Part of a small language model's weights: vocabulary 15278.
Each number is 500 + 50 x the weight over its row's rms, rounded and kept within 0 to 999. Layers, rows and columns count from 0. Numbers have three digits each. The size before them is the row's rms in percent of the matrix's.

# layer 12 attention query, 512x512, rms 0.117, rows 64-74,192-202,320-330,448-458, columns 256-511
110:536480521472476491564455593576442450477437455521487556469471485513531552540501542450502487552523486520493513385555466493524562537543444497471501405515536434507466530488540490488554484566541572501438535415473464465564402512455540551513571479439601445520481408545511436358461522576465450434491513530478476536503482522483619422501475482474499504527477468391521564482456580497565422468466515489478435381517414469474470472484490480572563459506488483450471501528551496517432530523502429526521407582475397523537643468439508492476583583415498505482504498397504567424543556455483472533490494487508399566529491440571598494557363455464497558415471332438493543498541438479452494564477510361472472453525432523515614538453556543488459526506486484568490524581536611496473505481438529
110:587497529569533433523389493464547455477582489458498493499452531487525522556473549541410468527502511497523470481500497508424549610538515554469588453510512557474498480473460473467541423539483563532512412379541415466553518456479536476519602439457479433537390497484462484458557528519396573555551560462566428535531574514406576463529499488475500455473434411583513466420454619455547462499495523509525551451575459495474450412511509446422479557516473462449453570517521400485619489501472527532488561454496521556522450461612554528520469516457536506469518451467515514556438478497497458517434421436453547482482460481588458575540369468447536508507545543478528551527509466416462471514483608452463443519414465474460563499454524462478499432410477557429476554475480468456503461469512472
108:448508483511541535453529397437445562504510534470517534497506527516553449522580448552521482532462474525416554459446545480426575530515520486489484576473507530452539460373502456492427583621491459493484585524443501514573406539484427418406472513508444481425576552502448479566565573466510515504531524530517463489532480594525494504506518532524502495469578468570505540521594556519501471555416515447450549447481439462589555498507392510542465568504438558512537506451486550521483474506477463458475603500494553602435531503496539520503477425470494552473509481498526480501574515465497607501449478507484532475537500549401517478493503593404492518524557367613536419570369500548506521465574417463405580570482545517506443466476492512533495536364526440516487482470535574528547488596495468
111:555473473519520527500552509556460506518543470538478489522472414461451563524467474448427437517461454514464442494494558517481457502554484521469422560450384464564547578484445433524439458431547469545568604551496437472471458539554580552497529488578511590548508535501422482490481449485553416531498560531430517557461464479548593477516472540507481489498524552583516548440470455485537514475545527356604529494481571513608561567511454495478507476562419509566558561431454584511436497457507541482411454525393563532486508505413604536625529564589475545531467475613491463506517604457513521495458466559570516514490490457536478415530480477440456468460496490541545462463529619503496524567491547524490521442513591569455523514529524490532373473520574452500495421509447494425468597512520488
107:469600582553551551486463439520539452566508479508488492466470472547553438536409500551437508560583522568442433410612488544492532547545439528453442581419488546540502435610489433526463475429512408446382558508509489543521508484504518413445564547506438458462509546417603468543467470554509589499455544510475478545482508488537487488497497454592490508579447559458535510546444463426540509500583421454465465441617578494532494416493506491506478492478373488541488543520524436563480542510546515524569527465567536454658537524600581506565506442510492478477461520524427512528442458459539447489484517510569612518500514504482495526524523499509463479406471461422437531464460462414532556523400455558494502467532552382548487570484433452441529537540528424578466478558557615488497530577510469
104:490485537472449423484517516511496488482499511485485422569489464500433585618523507408530505520464506439506482367533484446491496494437475495524498566399463522515517548415506448412510535489460436506533465513565426416530435560503483378492499507478472519452449448428507509552552458502641470459505498412401489576511562526517522444493527478518373513556467594474485522485499544426436458454584535493518482487518544463544416502551512496477530487515453493535562511467511454576429500380526470466536514559493490446504567585582466466537466511486420466461456453571520569535481532465508437513464459514484448449503538514522554418406469442439546491580479477538443504521540501454514553452452486469498469502455385538474517575489568406502508454477491487414428481509633462426607477409572530
104:522413407463463458576417557521387504435449454479451526415403421598469453405460538455540543602441502420493496562490523494551541493461543473452547453501535533447430500494631530422562533483494518486557494474420548449394447526461492482525530614601599450495549471439485605492491486519481396571486459489538542473511555600537432499507468604441539512443534568396478579552462390445530579579641515537531432533532484463561487497498521500544477518460526562418494511437573461460500527444445490546544387502461508449516481458495468496511540445450464530465500492545590594473362490498457490496576433490513556472453531447455608524462485425423572441491566343535438526544512499494486463491454490500427496559491535546515500460468527571512466404471472510503463516525502528520521498467504511
107:471482406418493480502549541471541461530506456560445475500561473515447398576402510585478483507497483394456500437493480534563438554436583537488493485434590491547516505427476535565438476555490494475538526472564500502561454489594511546378530495491419582492521504515433524524523447416586479530506509525452461494485518514501458533502505468568571441449453533386597505472565477414475491413469510516567568403514569485455599426509539623459515385541497530495474552521543486428463557566529629590531476454617521487523509480574437463501478503504399520481482506625512436437452458574467461511496566518497530443504486524410418535427449545489552459465502510514566455464451350408493596481483539543531505487507498534491537506480466406512533552489472474473484580547474520475533532514508544
103:473467414489465456424441434492442488565483503562555349478468457443521536478516455491486503585500583516443501532523453516485515579530454582500491496499523456398498458450490542436466440419556406504448575417474494481479453427586535503530538496426454480484470583381565545570549484493528470398553562469475558533445508572507486471462476419508554617492524522455452624512371548530478579476502446484462454530571447510467487533530508392581479533549547499547461544521526457561457599409448507422455603508501447493549576501482471537466460549574530466493441497527541470494531493444503494531432439417536431481488523594450427470461521422570575506556561413564473448483459547456447599516537505573620455594500478472500460454538561450478559572466512500560536530464480449572558482520508435
113:529531557415428486568512507438531642522512509414570458477469566403558478563489450518438427489525470454477532437528427517502519501542377512456425499478548391512488604437498578503547473530543515515508528501602462551506527432443464501556494476482441565389429558492459457481456551485482524543549426457510459513383521459475466465580510464573584582550540500521497511497512495557435549494473497483576576529525443556497487495451496503540584488392518438582499510499582533615558572473557551593478538573563523482485425569496477522540438471495556553440531491490571520489520513446569425515583498502518401482467374455525453574512460547506372418476524536489433514524487474510518481469529565567536391517466493480486488503433419466441523492476488444523572546475539471477512401463470360
109:353478482489517551514565481513520469465529476568478473603481483535483525577464554494430509526553361401417568519450450440504441458504476436497570516496498487511453508459589498534556430550595413470497501553494531363498438494500528520614531520553517538512526475549494485456596558537466468440404520552553579300521498500527476606528498557507547532445457544568378501541533548455362499509464446477490534428527537510570401476542520459469502519413483628531491531504448479428525419429522558443474527409491496621508557487443555488547517504520457426512535578578484561515565492486460558540516546520439556477476476450515481438465534476441549496488530536487508495540473475523393517530489506586527499543506489576537475410543500350556401529443495547383542530529566502431545479657534516
110:544518552526497493489491478535481496489469476497557549560478528605521544490599553432492463572578469567459492502594425519461543434552547532536587401569544411531489605527475525482431468577541556469387500525433506431487482500481557589460485468514544417499476419651532418388442484574452457499491443547521526582495458558465608448450508453487511488572485426449465474476613506559501523464425444439471448478535411543524567453555461469496514524466529438549485396531466416504442496519488450483514480538516462462501588511447494507501606509464528543555493442444546523506554534461480558479508402545576483488485493522569479500528394548453489610428574367450558515484567430461473478544446529499460561477596402486521628529483607498502504459464511494557513517552478541504463500527520498
102:492508474491511463515435474495466462442496507519565555479449578454557484512480549518469474579458465528459453521511543576564589566489532534468578398500514557501496493401492510539506449536472499552515450379609479449557462493451495491531564442469615464580430502460504485466547455496424617529521544466534407550532610460481557381481460464497638491370457492483457575510522514473443497501459594443596577438466495508455437437507489467450516538473442507467459568531468406551560486512576519565534472467532548572507399418555528477497565507375463449536561556421609507511460505489493514503482466421432460452443423510515503560545494505452530597478505570477501479478529477438500375522560598524439523501451494488497485481420485425464524458437465472496490653415490420534515482484583500
110:520503525584494448496521416470487604460557444495497488492465503505544391460524450460466507512495550492487479533351523548423560444511461541536512569474580516510512483476524461435518578535602432509448518536513527535651476517494457488431527561513437579443537580487527486534515500458588517524589490406443476534472514636509475480418460473563508429451572431533522477490575513459452357523531482525441468499491469485559529483573404532467566526496504519408541542471575512548509560503460503487488601460511491551419499539454496526373516436494513476476519496605486433504525504491559578508409444429546515516494450499435435442504471531400437532498608395629506425587431573552489491467524455518429542530557474553515465484561514477443568438416537467509480453505535572489439569628508461
103:581465581522506542449538525509452539497503489517431490425488504486473550566505496421469502500534574531447444457501498501545489498501539476436396548479494558643603498487485429525517442529530525530561590484501548499469559540574514505532611473533577547503513508479410530463409384533558449491488506556410435643497472495487525488527488448538541510498493542685514567540510448445524409504531512424589579398468466516508518587471459511461472418578467448599564576480485488562521420469499465410431524458399508534585403501476473553582456551558483522407483519520515438507475569498507443427428555526559510552521520570485497484540581516533474501541517477539448451538555598463464548630567487468488508406517500568478548520541548507515383455501543513496464442489473487468445541556444491
109:537446539509507516521456486486422424609451400528451550488453524551556421452459432525466537416521453515466466483499482505409507602539506513396460669374456548501524429531521492595438478447491413494463609501523420589485540563474569431524503442489451494439421479483544407556427497504522557557526534423493406493512528451441557436547547516509525446572446547418491534539538538490500535534550431492497517458547546518571488448608497552535492531536379512445463509450523561588468567477524520484612500578572539447522476527565597435596519480473506507437471442505490501584483434475522443467479590434541492592530471556399531537513519535530498484551506490447456458504471455429473529541514489530528477435548495447514483534550432448469504586561477407456427476579502596529492480548478419
105:521482485441495440488530547487449434506421444556531498511426444569454538599482495414566526487473550371606503466501516513438472565433484465575581487463479561545536593543506450394406519501392436518579505517597441421515432508491489403490382500407499542486446465509544551527504508540539461457556479472421493543466449542483442506568563509572472437467508501590497520476473508435477435399623490579465554533475559419614428492542498546492527482488490532549483460383503432450433505427452493486507484451514584463520472570518540479527523428498417524509422454563530527568444555508512486461522529594538420429543593476563523477454544500504463462530546481491431437469550574415469482476447507589545497524562478495414460482511471487438504469585533484442516504482538421448554542521511570
107:534504444510375468524424527519468521451540407450513472449470381578484472491473484433484499546503498491553461454480556367560529443517479508401447368538510548464514526508570471521504527485560534512553505500487538469507546469451471513471536541601576415442601558432440563474478463539528414522493485529442575449441627557463450499524498505503527534497508563495530544555450481446519502580617525550650499557595480416422506525439446500474525532491568502463497515420485440419537512495517557544469396485573434453517395516425504453435568538433410508363532517495570538491434461477482501541490510585570443473482508459544486619483473460496526500491532450436436484580488553386409464536425543454506408492486495477534449546504513551567391409486421572428525565476486612484533499444478623
103:569521450503459524551516573404451445504433472569504408474558608516432398581467486533412400535484469411486487479507480552514475566404505543494504496495569472503494550457431505500479488502502561433597560488453455495575481525545484521498541513537498495524496550514519508480576426429541465607568499526497412415457516484559523533545473445573537513470482462451599536467545453508540496473465462501517612472509496572413585415519461587494561512559443465408559464484574555459560520502488508543531506515512496522551471398520437422554508529485482478471479520512525490426492481569469500531534560506488526326433549494429422552422464520468432480565502468450525533493500434412528555559509483526540465492536501466564502576432516453466563516510487533581461545542496532486510502495696531
104:389472434533455527431461545571460542504494424569498444428476480509526501506549504458471501531528514493535495505569522513511482492473562579555565527533486461391547533538481534475515411453407467468524479382458519537397554420584411441491481567541460456486454505487452501553481456500486482414577493462465457519486539541436617564449464476454522617508556517496483543488455520453506564490462581471477474539591446484520462587510426416483510494422563480429553475508565524545471531442468513437470552380418379487525499472470512547494370470551553526532458509511445532431529557530475455455498482542494434523546543521426408548471523499612540469435568474499404462524509499503474622424587506551547491563520532445538391386511526529477495440484549479519571491506495421545642457525505454
104:494562504458512485563496522491485589481502539511557492537488521409454505539527479484515481498491486517462563434577476413514459450524407525480475526494501419571511601449521522432556490536479484512507527479569605566479585463431507535565507502459502539385499554457430504511474512431529530492528481489518544549361426466506487524528539482518574552589583541546425468515550381555516510455487460455580524446559506515450468522430624436492535471382528379603602507533635532549499553421478457507488472558532478500514506569508458468527481470541481590388546547520572575465453574461544448519505447485500439476452422492510497558536504481523446401447468587497455523526433450528462497491494558568530431553547476412498410442457472504418463537475465502588488523513596441438495489509441381
103:431475517563497539444528576463500466492476524521500491564474478485444598574463571477515491542550433483480563473511475412451406500527503532548495476474515522501458555559531550417584501553476459467522452478491579370460483454497482477599476455473500601537550483584480543380555503540456517448437499535519564326511535513514503552614481441477577545507516492561412460439546607480496561535468431520588573530556466533459467593531430434431403574492510578473462464559449389423469431480548515391520493430513434568472491549459507485567495511446507405559503486481547541517511521470383458544509492520427611509541546449544506547467452552471542515436509572493577480558508458487380508537443544568575459513448566472546458410575520539556362540471556602437498472518488485513500493586463451
094:452505516496480484551587490546465578464576424443544551451507494515451564489572565568577432459447430467436576599540454402474552461487422525511478461578486512468499557468515458503481581475547486578495493505524512461548510507475450508500456476423493505452528525500495460522520525533473518506444499559476488515521527554524502533488540423429509469559529510473394513507545525491527505441426489379618457597556487576506451445505476530494541492439549422490488476512554510530514396569527406455529568614508530509529539487536513446534457544555562489559489444512496492529469451521433499533520576425513517554505591461543584479430453562481434516462491466559474426458474474523554535525520484527447543558535354471552497450439508481427512516512513487539479650515467546495554424441420441
087:458510486540565528500465517510472508585481487439483591556531492507500489515552416479448395503534461483569501494551521547479493458548595556466476494578510495502457463494519494471565413535518511451562409462552416509492553501537493475539503527450434411517427563496535464486512492500410372542561627530543419456529548473471473499619498434470587528562415548488495518516505487561586587470525595452487458503465493465443488502522478441315575523437558427464545513539516479492544484560519511459428465500545449460468538506491615520504567534551538487544618456530577480546480501367455509436445448409493442441524390540618444546447501510457577542518586648437614493494454529492477505464514570530511508451574563489504489504514535434524560490521533517449487489402471480517489501428406506
090:433552494531519480422504461492466446456561493469489480480500520447466389582561477471557439465437448543460532430439433461535495630497419576493558463692547463530566379519490474527483458627430573520477613558422515519523516505523477459544517566544531506516516544545471567404545499494557467516420414560514461539436548561459509571554454486420461429564416617365589463512411410525481486534448531507442529470497461591563475491427475462507543463447420456509572576477538520513529494515459515528544495513491506445563500497417526453531532440565615476552542524515499548518511509508578497507482513495488526472529463477501531508479458536523508442553544540541407488493501502506475505428640484539485496525544466434467503543481491465459447514405484499509533551477504506464590540505510481
088:516487577480502494447463608400492492462496502440505574571407582548494529594501462461489603550531543602535490539575530463508462465519569542451567495403432429621598437513417483504489496421599675473505508537493469581462506616466566504508469483566425535527499514432510502516518503488530442537471496559545447527493500455534503501551533510568530536475450454509422555543459506559431426432460535489423396541520531467523511583589466482413499543549387446589505506462508515535540570554429421496589379465555436497467506534564476554423436482491478455469497417562458559482558529488482457579494481573540499523497521485532523477495474452521488514489491391530535531480457510617496583474516508517541493534598572439477506450476507462543559480462540487524470379531465431474549513506530507
092:397590487500394490495515452428567503587492467530575520481405568431588509467503466577428538491536506522509495491472507532526526498538528526567491537488514511500564390527533565561487523448515531484425453489491497481596498484508596501462491495572381545454503482437584588478460424491495464483607561382503477516457493430561504472468502543454461527511468562546507632490534553609510411473471514630471539393553545551531532532558444518504476495491343460460503562562469503464438571501545491530445506454504388478562449547548535467521488428532511506590485505571475478468503461509573408643437532472457492543476458533399512491536529453568557520434471499505439466497482476474575569557504514486507601446448650475446437490491535487486557552464461541468592447499463485425448575571549485
084:421517506519583567520541507575506465527516460578451537537524527523543531544509562401447518478545571415505504529518501479565481450483467514476462537471524600537456534494464406541507474538456469503533488515437559530535438531477385386476468521472547520503503406521533526463555517497487497477473481522492473423526568573469482536483480558607493466568511535530477479610592553498512534419560547470518491411502501425499520474465476499464567547485550454461601508607417518556404539444518495572433502485515519476618489504501475423452416555487416551461565472570484511520549560461514537583534453497579565485554510496449484463549499540476574443461432546546484473441536519446591529528403501562523455355474514464507522480480497503563412510515514476527538426468587459488524487451516512
082:444476552567450443539482540448487559532511489498477531504535432460442439506495427458435552459541495441512410547510517518515522517528495468474561490481469556506582535483547506462523632477505503459507453496507523494489534492560497382493525533596490555454518484506582590445490478544455508471474511600517532545404499453529490468554522471408483493523415541467467531420566524522465524528482410578491484530554494442494503565517473569593462557440416469426407478414595550446496519512536527566560519459556477505583508518478529458489469511515536500438529385519563549563508537478466501579391660572471549518442532498463442529447500408561584556501577512506510493478485450490496507480485525611533584452580509543489448456510499500480524345575539564460429490459526503496509482489484429
090:524504464463516571512525529617464441489594578587488426489526471451479455669487569521452428521519513446512508449440554467546530472526498485415521464522515444487514459539489494497594565472501424543461559324494494550493526508468467469435504441525567552496530503495448551501471479384508490428457512451460603490497537511536548543516504523447539569513462563496503506616483539472472531518467522509582396547498537553489500485471542495578469485492573445534403466497484462514485443505374593547524398458510523462478530494532547639528495587439406521524594528456524425469543500527431545542507654468560499450517424545462511526532476471420535463421462447439455482511557512452462593448493449556552417492584484418594524506505501438505490494518473556547481554502552527513496516464498534
091:474443466443513473477474545492497486516447596547526513490591403440451508625522546459392512451507485512528476490651571510456507523498526478481451516583575466391550463617510590462485420482444502432470522464376368466458496489490620568504556514441462534507518550463493426572586582485514512408484539495548504509473448486495383504538549481516494574495492467459476574541540503565545543495342485481495379555564406507545536503442530477537493487505413525475488505453509448504508565460602545438535563492432489504639533542551559475469470460524510513588440462460434573530453477587480510550475543489561442547453483542575533477502542509533594493593542535473523544498498477417545473508560503547587525544505438486547328525583505474466533440579524542512459522485534468547509433481540450
096:542561505509472501505418506426572519505468537497525432454453484514449524540426562552558411518534491473411548454500484520561534557520449435506518501538505422543407502477464463529513446495483504475556668479505589546507526545473506409524466595519411533427558530531499530471649589491562582595549484511498496519571506581478523407497526568562587503470464443473536537471461450498410534495531476558635521575517436529571474461557555529548472502520477529653453516418505623522517503443376470511650448502482513508399415452506435531519588531484496496457577602486573471436461584480536490490627475620491514439500486507494476537573535536529428446463486436523463517530551441494538532452481527603548462464498535536456543447457460452436415517498468551546556522509483626529552395484465475
086:570447488555535487537483481528456517549550526580468513511499472581482501477572501554562542508510503487364463515443507577529453484567446505541506489484551451539500417478506436463409435514581460499469501546529628464571446562609580458406475480539491427517513484524522473560488509458421418512429562512512533507505442503516483544560436564558620448590457474521507435544530505456518600453624498579499526444407586554386422396645565540480548451471532542455487547501462408568471459461590484492612542566483438419580538517474451509508426492444447523592499495526518476576467538628492520618526498532495488529421448545530485466498497508443479477446545493445467458484490509481442433534474550582487609506595506516561471508609551525546509389519522444512539388467539538540527461640559435
121:544518495561537453486456512508455556444467464501530473543504489594519587557580575486514504549519491607480515477588472473451527575548557522545474413570491434453513617569523537452485436571512599503428499507367519452565518450487571556459572515493545404490505454536555415423470490554513476436496489505520505486484486539443618433531487444433520441569442449455504514486550560520485546462460479436491499513591421540569472431624467481491515496482538384572466433493507461462449524554514447440472414528533448512589463462519529483481572571417501505552483400388464488562526558535445490479464437529511473495532525470559483579545448531468507618429569453466505484495566440476488488509488504456473495437652461516522533530485532521520526466465484538530500541516459524559504511510493445
118:568509508507511446534427475410503482391538552464539565550445513455530504538480545479451504504416499419411444513544536554580580573485524568449575394573508526514479433409550503515505446542518439468511411417570429459507495486432466550528534442450520419543432526440518454439556503507445518546569597505536471457524574556499535395497438435491554458443453522522514515493487560508479528500486535527542570430485426496467395522521451471417538503516483430430497501545524425498507466526523477532502480427517513546486400436548549506457537555410511473506535514450585464501539486445441513500485486442444489482456433465523518580530473491393491560477494581490537502514439509477550411520515618553475461534459494458549531489433484487480490482433467495503536587433552417508522463479513458
126:510553492466477473446533432511498528515525480464501498444464486511524467485495414488500536406532461455434488552398530427394515486499487491460482516485590541433517407486515459415487542508492446534459506561489498512637416503505456471420551523563453512452520482493441452558486502509579531519625553440460463522502539619482447456424461535577520433480506409551493454491549551504469384463477518418501484431517471474516558459476353548394486548478486531426564487472494548498503551592495542430573530433520482499422488534449444519444483426495470541490505440526550392542560524499520536512431470536587490538525446534509487521470484572418491481533613401633468374505419545559448431448544496513419540550485533503497455462494512467516529446340484476496485522612572548437475563600487428
119:507471545531461538451582526540484517543497482507505552460487514506466473546498536429408486457504548545438457502497548507473479487506537490458479539508452480619595499474426456470545376490532497571607626488502503510524484465547484593498548447611476510523509500506419495469390443497556457531506557594423466616457509564532536462518512407537554531524505551596566575508492436495525415523536455425538601496475486499523546556509489506425537491526449494507465491451431573552458407533544485400514494458456516498578448523455515499641468574564446512457455544528524424499479575533446476476451547590580531556539494519528478475487530514405485456484490501496475551508475525488491566613493556482502451460543534589463564496535527469482446534466526497497521428460532463500443581554438505
121:498485585476410583522503509563466443541546428575475576506430474577560472495456480479498537393517485455449431456503506504503494542591409500343479669446464488460620451569584498583433438454491415468449607485522469535486576502558468407477460497480480454456463440478496407495448499456498520514467530366458526502498475402482503428460483517618556456560458579463447497508465519532539563500581454498505496521547617515569430484542534493549528511546452478488494519549471520558500535454499522517618451509555527385555562544556525468558523464482491541515522454608526586552566463431528433475473588454520520554438462584445536556493517523509549429512527516424452482525493542409525546515457411483522489436602501432586488466441448412447481606514471430498454537500626642511492493546468468
127:501479536482495383439442559491431508547462491512493483484425478479532623555517515469519571413533529415532544404557520467478487586424529522543484506420482599555545513506528463413492530466468412542563510550585425451491489528486519365525509482469522566471498464481617533483483488495528513492502523507432476556456559585500494509527484470511407451585526546460556532432546606490492507470559434595449518498453521417577496577561516460462478409453463478589477547406524438467482533325468500554500532516444513577408474543535538448556478467443389516461461454466519513598483543460513437483498536525589467411520520531549544416428482555493463434520530407445442537523545503418484571489487414446573493458508457493472452540528523443472459436506461547434565492524535399466555533481461519
122:566450481475396496467426590555438480485488502449563479465439390606475443418447505460459448606529487469555475447533576430510512507490538521391461356488529516477498480491592510508455513468473452516602522562433545458489490496447499490492470516531630443504594540511393609478503428488505431548535468462460559457536590482481450465482449557527543544557527506500509509500475509425542440582501495608607547587502506372496449539480533509517530504476536543438516461476512455477539465448454558537465442499504533487491498487420485456446561506421404545342507579512592546487503488479429466502540518565554438465464477499489520537411480468549532446501553403470465535565506503451490477514428479443512481464427452487487436520478553585532442446534363533488557448512514542514537490495497597
126:478523401435527491524569563434521437502488484545469463447573536529414411581497490504497425548461373443489431496550463556582447538407545571502502505420542410522540520463409514528471447527518526472605501502575473528573480598600492536497530439520497513514547596514437515468514389434566424582610508453494430485479448446437510459537490507566540502425515492438598543512541467473491488536445471496546518504531490498440573374495546622385554457525404496497557493490565485464504549467538582568525440513509426570580484414589417518512531480551412460448494606578484485424493432598434465527578528530500531403536486502447387534450453541494467508487492509432483510513517446401468503558475483489567478519558488458537522551519523449523528454496434527514445531527546510470565497424622539
121:417477431485451535444461486506427452518437464509562435462420510496513554511595562446471500545530472445447528515476552486468475566435590604533494436522497452397486479564482531483517446573540446503538532393465496473396444471609384459505494496506378522515491497447556606529564481479393463475566530451506426524507507477472489532463454512517614565506554574427485626480498541397532518471456531473490491502587451514547485515441477429545567414431572551529485467535570552553491553466532496462463570411516443526471546504517480555439408468534508474546476557492493509474521566508524459483508477507515462524527578575404464516465491566538480511507564483487427477433480543468488631470553474595533461550451461458530461427512560496450476560516512461487515524498524404527567461529443419
121:495562540447541519527467560412501570514511513535519457518493493419464453549410445489430464493494520558449556421545422523534462441513497507503393558499533460614516577453507559505576454583595478489456557490561514541451540448469518555599559538530439546390436567476421482492482481442448557500505425515525468458381527480496469541568549427477554544598546489552448511497558532503503530444474434437517594506509510531563451518443580499554580527372478449613581515549566551579533558522437530486503506538565582484492423577534470544566458393487430508465504495533528519435494584455511475499518469558620489433452461472466437506560523485462382476442506583466530527523445455524521434528534567491456361491522471382471494452413443469379474474508490499567553544483468401494507453526476386
118:408469413560488509567565427516541427513552493483496454551433538521489485542442535503488559481508378431459579409468479427492385490534428453517462453427511478558466529509515490486540409549505375510477473495547635355597494426482505523587517462481491562485537455568447512440574610551496566471428506496531549340546514519518427596511535515545584514487498509548461476449554527506446540555541450490568536465537457541478470522509452442426421454468512609526425555558525371400507492458483582504513577484493490473547496494526495468541499527494511454511500570597579575514543459486441471581476496507452547566502544370611435571434497552542531491478527557506572461520469445496405523567447439590522450595584510521482448381565543473584358521514492565414508473483459490515527550549481434
# layer 12 attention key, 128x512, rms 0.105, rows 64-74, columns 256-511
115:624554499475543522510594504535484425451422491532495522538511406644551484533492533483540537487569558559516506493532450568424593479544519455518431465560477451568525456422560411445576410472479471492530544449449583462537483476454417511545545438523557443484476502496540447528507556493533465427517461430503508549473494578478494493532539503511532515545421527481381531534493582553558497447504515387454511449542442503565550460541526538545555454475505521543466548533522407568575490501551520490465429548421420498501643548504575588587660511586540532529483490466496505478575515544455416526452491528582494534478505449551503533461453564450493578462485497402452469476437408432478450524456517555393495430455556493415499605457598428542541478475520495533492546487504491478389560514406459
116:509453627498497560437437439549499478450430544461502470501449534493604457534466535528570443533501548549456506409553440573523513474577497543558498382621469524546474514557544523566487544585547588509415516390425507430513519494544498373507537473478526441543475633428522499482468506484549548496579582426574435527508509502454520420461511435493508561530546526462511476387494549522523520406571478450451560458384480481406496421425538452494525474544480482489529524540463424451541466527498516532476491502588513604446365474483578518513484569446497463495548483448586523550505519491454569522472444440432479522467512498574580542548535464575492609468466580510587571463516489462445509549458507491493404469469489549518507450474440499444440529497503477488432559484508505533471418475435486
113:582524518507524508488484488456448576456484428424531501528460466541498497499501429542435417491476483456482493570465514527453540481500465599510479391440527420472514494475526510457436502497557497549494479556418465497630483442472500503425445499540480483501497467508509498538508551541424543500485512485393506455456528547445466447470537520531538512447588470537510509442551435477478449413481475424480562509505526474437493480545421538524590480439400417518404486542518473466468604440529530431469569539504449523536516494528462513425535492499478538523548483544619440516539593480579614427500498415531553591574417541540561466499503559413478495467585473592549495450419441462493475518543502484455541559656549515542546448583523566482517403491527435472517459547443586465496533625574490
116:471479509456508497478659496486501558444448442485563486463516531447382607541507487518457532519575497552437528564482484462503515565428500476525494635485531502558559482434458539483487492479562548431549522511490520485624505478553530525479514495533538469502509414460491409500481529525514466549559514501451522480485549524613600477544562541611501388490463496526405487485464538584571463524500470454534513501466390537560452493450476433519496516525447390540473551496454433545501483453540482376559502497526548468427482498391520477570489504591473494486420533393541418592536509501470499465526497461543492452616516486520545482547493536423452441513480514531567389515539514477491488564484569415470415449516526494521526598511506455422456517529573550531538483465551455478454498573553568
111:445539553475568418519565530525447503560437410568579564512493499456513526597446512492457471544438496510505354526480458509495573510569445551446560552473460470439528502456543513492453458509463516500437598501424575631423498441397570418570551482417523503425487509516469564442432485535483548483427514428433480486464479486581556502453551465503505458505513506495494470476482487493514440524408413403569578518511593568496517598517420462474440535532542406539470550526537523572460495434539566495483503556653544531537514485597574503571522457600483596479461444499456465464458461439512554493490558471603520503486398502507446477527505562551462489517538470449426420395493505385574464457504584549478533425427442507605514513563424476506534502506506456459528505548567630549492433479392499
115:428518494409398474518499570488497521567481510515598564473495438498406591550502570429536436465435616460555504503511489541456502517434482478506560534560534556620474627486477491481513632505530462467526532564509474496518525525561486481555486498483534577517491450406509513423489506474507565466500448501467486624460446475692483476493488468543496471477618565411486469504497512451498505449522493547523479559515514460530523550566513465520470491508484534501500469482544437410533530478502446518543522484515548503520509542575535417566575513514577459526477461542563533538513578447547509559497526537442482536547544417521451555459537511462396518567490492384539462426588509469477467535419455564602509496453543517453558524442598534386532469538551547474482593540576499519537542508531505
115:603486577465489403531461558544521497564528530489494478502432513551554555452511551525609409463483515443522490444587524424518454501502482467518421421556543448476486460441451491528523595496543549525476524587422581538532505531441580490458507537431530462484532512487520486441486490500567505485557444542529605397517552438588494454483398488510516502512495614454476486622456465489530503519554427458538419609492451492533494450496579539500427489526522463549574504546552427471531509497542571541617494568386432418439461521432485451382485532364462402344536524536573493479541477537567467439540535478493427488507460567558608505483503422501560517503473469491479487535513505405515391447404527401508501491548409438507445605467571485546439477534483497457549516490590539512443518455568563
113:482486529537467526479536554503454599542426449551425488519502505554473519453440562545505440565436463519435431523527434494502526432437498560451545446560531467476489561524543536499475586567526561436537519486531433465509498494556565500546498471393436450587458573545481429493600461449498526604655497507457481460440492483523552516507506490527466424602547577518547459380580521535551516464439518470558575434507532484451562441562451616554478500565477512521564508499519492519463466524453570618493483498563492423485447459494478477519407518521406430463561423658525457418502532537478485520523534474470608487513481537470505514440466485445503462412450450492481535511469439425503560531482496484574469470456546584504494510511493431492557480430413539538488552560375540457519584530493515
108:400511394544439489537455571503473442485519491546473493516521473552396510468435549519451452497537479448558520551588551576444551499308500570527528537571418496463435462514481484502440410432488429555517614504491508388507488467418496487543553507580421509422497474486417479509508460363453554484502502498427451489459484521532456487578495494520473562513516536414477423571503563461522496523530561553418553532516466510389458526452408411480482558442564484538482496420426524525491475495558539528426434479508559505426549491460505574475433534462426472525516535507490484499530534490518414479468476564471413507547555520482402531491647464383426546402587482463453403533502548483427500488512475507383576465551459527529486462563529491410503519490490441490509520628466479496561524468561471
115:508563535419520515553533571478466574448418522534551529554529500453478543556474543570521473525431571516548509562581501421536540494447377461514389401477470446479491567509604543497507455578494504562566484509537481479424514500445494613489623483536465494481454539509447561425529417460565511491479445592412556528467503499526547606492500470454560507586514538577438490480388479523503533452575448537567474557513486515464437507490445447521572413526570481566552443462589460579485509470495554562477490518553483551502478570450472540424465467546495579452515538569558565558414451400489464440492570537452482503507541463556542511539472495514403437415488543498484445528507512474501448550495535432590517444560482534500490468520527585540543475456544516621512439463568430519509337546449433
111:489563562506490627519532526479567536540548486501587522615524530542472464556452551479468453516476412429523585516481460342515414437451513481467498500450548531561415594439519526460490463586451468517394586463415481450506502504356478388496512483442501502523528472442527494422478548570390521427440532569571564451596574489594575549588482630571436505460593474517461557494500516533500450567553496459520538515499586534585537433444549473456438454511487575457397518501455483476521374482494478581422553415518519521483531515448518543576548482529504440583544453554588547489535498515423440657411503510490474575461506448485580494416537425525533493503501574547546471508474474506430512531486516565558531455555571555589494434469448531535464543549512554521458541595501475524520504453487436